Weights of a small GPT-style language model, trained from scratch on English Wikipedia.
Size: 8 layers, MLP 768 tanh GELU, vocabulary 4096.
Each number is 500 + 40 x the weight over its row's rms, rounded and kept within 0 to 999. Layers, rows and columns count from 0. Numbers have three digits each. The size before them is the row's rms in percent of the matrix's.

# up: layer 4 MLP up, 768x192, rms 0.161, rows 669-682, columns 0-95
# down: layer 4 MLP down (transposed), 768x192, rms 0.162, rows 669-682, columns 0-95
up669 112:518547457515535481541531500539551506493488485447498513535494559508574554557496507535563480506453446524528458461494455483451523550485498523465504544550491516519475472515499517505526530484462539514489457478495488488526532430476568461564543496503467472505474460513615460566539581430526485371
down669 113:517516476616522563535504533516488492513501428542510560519484586568503434616522504525511532450451491540541524499528463511548572525507487504497547567529540526471476577538531573493590458468595523489496507543472416607472482524526499538536497425529520532464456450397539570479453470471503527469
up670 101:565520441517505483508512545488438447477528538502550472515470495518477472457490513546503423498441490495481453527450502459490516571497528489462474478493470594527553509540518487475544528461526532524549523460454485503505387505571475461506491435469448504524470483531488451497599471436395489468
down670 105:470551483466355496461521532498529509564478523503415439510520495454492493515517476506539506485468482516495516503458519514517568555500519479566493541528490590495507504479578468515496484518431490420497468476496514530605511607395487437425493460433481441508483517545452475515499471494512518528
up671 095:561474485424566535487409498563486511467513496555510506526496535404537508460520534485466519477518507449498547402529483554506529514504440546500491530454523498491457496558562431483484520502540488481538435533509493546418533465519486486523493537514495509513515533480478478583492613506495523423
down671 086:486413510461474472494556460530542489485471511560443480543543522553511536519498411459523451508463502527486506460487534489578442467535464553466502467462492522537420419488445459510415461538484493551543491535529587459557501536465610512435553457473595483462459542505543519442554505493585467558
up672 106:541544504547500568470487478524483469558508466424556491494491544527534491498463536499472556451472490531506500552527523545516430545503521563526492514514576538476527433514509533537508489552488533504520548478490545512563461489511486473465496412464486564493520585537475489463420538554544515539
down672 098:580522463540472499482405548439417535479471500495526457474533535552484543484447477488464480503525375448465509501504556517480593513487517458479598510518430522570443554523556491560454536478490511510495502423514485469479415506534490512538428434504522531564495479492487420456481511457522545579
up673 096:512473443528522408531529516430518537477527538522442507449484552417559484540523517504516510501505461445500555434441538591488515509521527559506532510440502469493519518474451511536520548482537554548487525429507534499502538484497438496411503487454440464505527539418479537497593448547516506487
down673 094:443541503533497484502484496559537484516470492570498463453536465543471460451499543448514453502485538524437489531483423524506522493494558431510480530483516482535483485451496473438432444483453492433561503373505441501413535468513505494521528519517406496495508435436502453524520416537424462507
up674 101:485505489456460587546499516478504568429470398508522456538498510558477437475577458492528588521552498497478459484538494491536516468545462534536487544547482504390493585556503439566479538490563525503473441560473475504438529543426554503471527427466476497483478493484473516552532488560536487455
down674 102:510480501529489510478515470419517502464534571487562453454477456547447494485480489490514498406470482574453512547479509487454489428467559502495536533396540542517509509475542463475487504515529498474490539603607456502460480515561485491509472494526514544585604504490451498495506472579509481539
up675 103:582514431534438430555468484464461489551443492466519508531489528577474481500507474504531449511449488548551492530536531489467478505535514443456456522573532481464531520493446389538568445500479487473518540558509480488449454435533569453428488460591569485485544501522496502505534570501501536477
down675 104:433482495501526515537520590454496515494545481401515507510489458500446550531407565466511570524469515531539594450483523535572542472510523479532439436490566490509526471472507454548443534431536552523460526517528405538515446450466566551517476479508583478502515478434508484458533523429534472551
up676 087:453498530536534535457489460519470498463578555514457446468487536506537488496440466474529504520474541492469548472511500544491538481487518505457484546457484548493468510458546547517402514526456593622527506495491425525496521492526536495546582508537446419473570469523464451469568531480573559484
down676 091:434522473503471461541442462458511526535472470531494538478527520539549506463517508470470448466537509440431479529506460550422522521548471488521487499527455453455483542511462519462463447499515439471544501692575515531474484497478477513489472525473489498497502396502525515434471516540402437527
up677 118:496475474541504557523556495495500512506508507440557477464448541521579557438522489544574492522512457492454513474630491459489508483461510492492467497524438495407473508470461443510487538482570446434538404548493477408550495479471466567507505498542516529525503524523497482552486495508459470456
down677 118:456513510534527536502519397547588445455462485542507560497459477567447487488556494504470516489527508499463523546496577548442573478580484535437530542503522532468474444502500533491522550566468493519461490472556531518468507516462535429455532518519491469525513496519509542501493513453501504450
up678 100:526461577558505484536507416486531515504573497495522520499484513472498523574466546449507527482484529551421461420489455438510489544516483533477514548556506504517546543476420529506504582501474534545516470475508459554413469549423488470544594555509543517464567470567477460489472445527546487518
down678 103:504551380501446508520517455528577541483507510570404546465522563437475479522483497492543481426381506526498493506459535480496483444545540518483540481514476507545487494515497579444504550534453456425497531431552483571518468467464487552496426453474544423449516529544468505568443482545569538481
up679 096:558499432470540565579509449503444480492476476545523553510457500416557561511480509538549401573469456428515557556506490466537535545483472477548483484535515595509581489455464492496474586536472529533466404535511469495492543537526557463450489502460555547569473519472490439546517542506426448519
down679 099:498536504525455522506520389526487575551496480503446546531458540500488381553520440511497540500491512503451476491497497407507519394519588537461499493513510458496428492487549499465519536448490528579535518540536441526496445499517471482543558472424484486441489458476525546405440483476533500514
up680 113:513528443501495492443496508484489476465529478497558505477489485579489481500589519505501481459563560527421469462470517513490485442469535552527476520571499453512436502486539436546509410444511448522526488462510459578536467527478493516541514472533466556477536525500571506516459408540500467453
down680 114:499505463500508448488493542464512491395511503453561471516503509558521487443507484486484421527469521612559476504581477479474512455493460511484512444502547445557469466561609472551517465431533483555562443487504512550516509445498535575462590494551543501498494475490530571457598443507451503506
up681 095:439546523564503525503442557474445448496575491462542430514549463547538432487449524524503500484491429543534444515533533476541454508481466396523475520429473489550481565568494465462532500516491496478541452451456493487506567478506514493566505487494410547533543509494515506504495480538494475542
down681 099:532471513515553473497436558473492540504508436561477541542481500516525470506443436418526496442497507557443478554553486523573506566496507521590498494485503434474491466482508524442509573476524428483476444490545450464523524525497489549462453530486555501499470516474581445496501540513469550472
up682 102:500483483526498461546473551541498445508522576486483556525414518502496565515441519558552434566546458542478543533486493446512510524524548463448497462465487525462479459516515537556425485405507476474503528536514594502426549487519441505459512509526543513461449488533414520500580507480453502481
down682 105:492541520530507498526433512435492532491494483443514504432528511455442527612492603446542470459460433506489498479535483499507508551486432443562451444498540543529526499502464540468479427518446448525523485481535511537548558505564591501536553523447505419445533519514498589524556486549500484529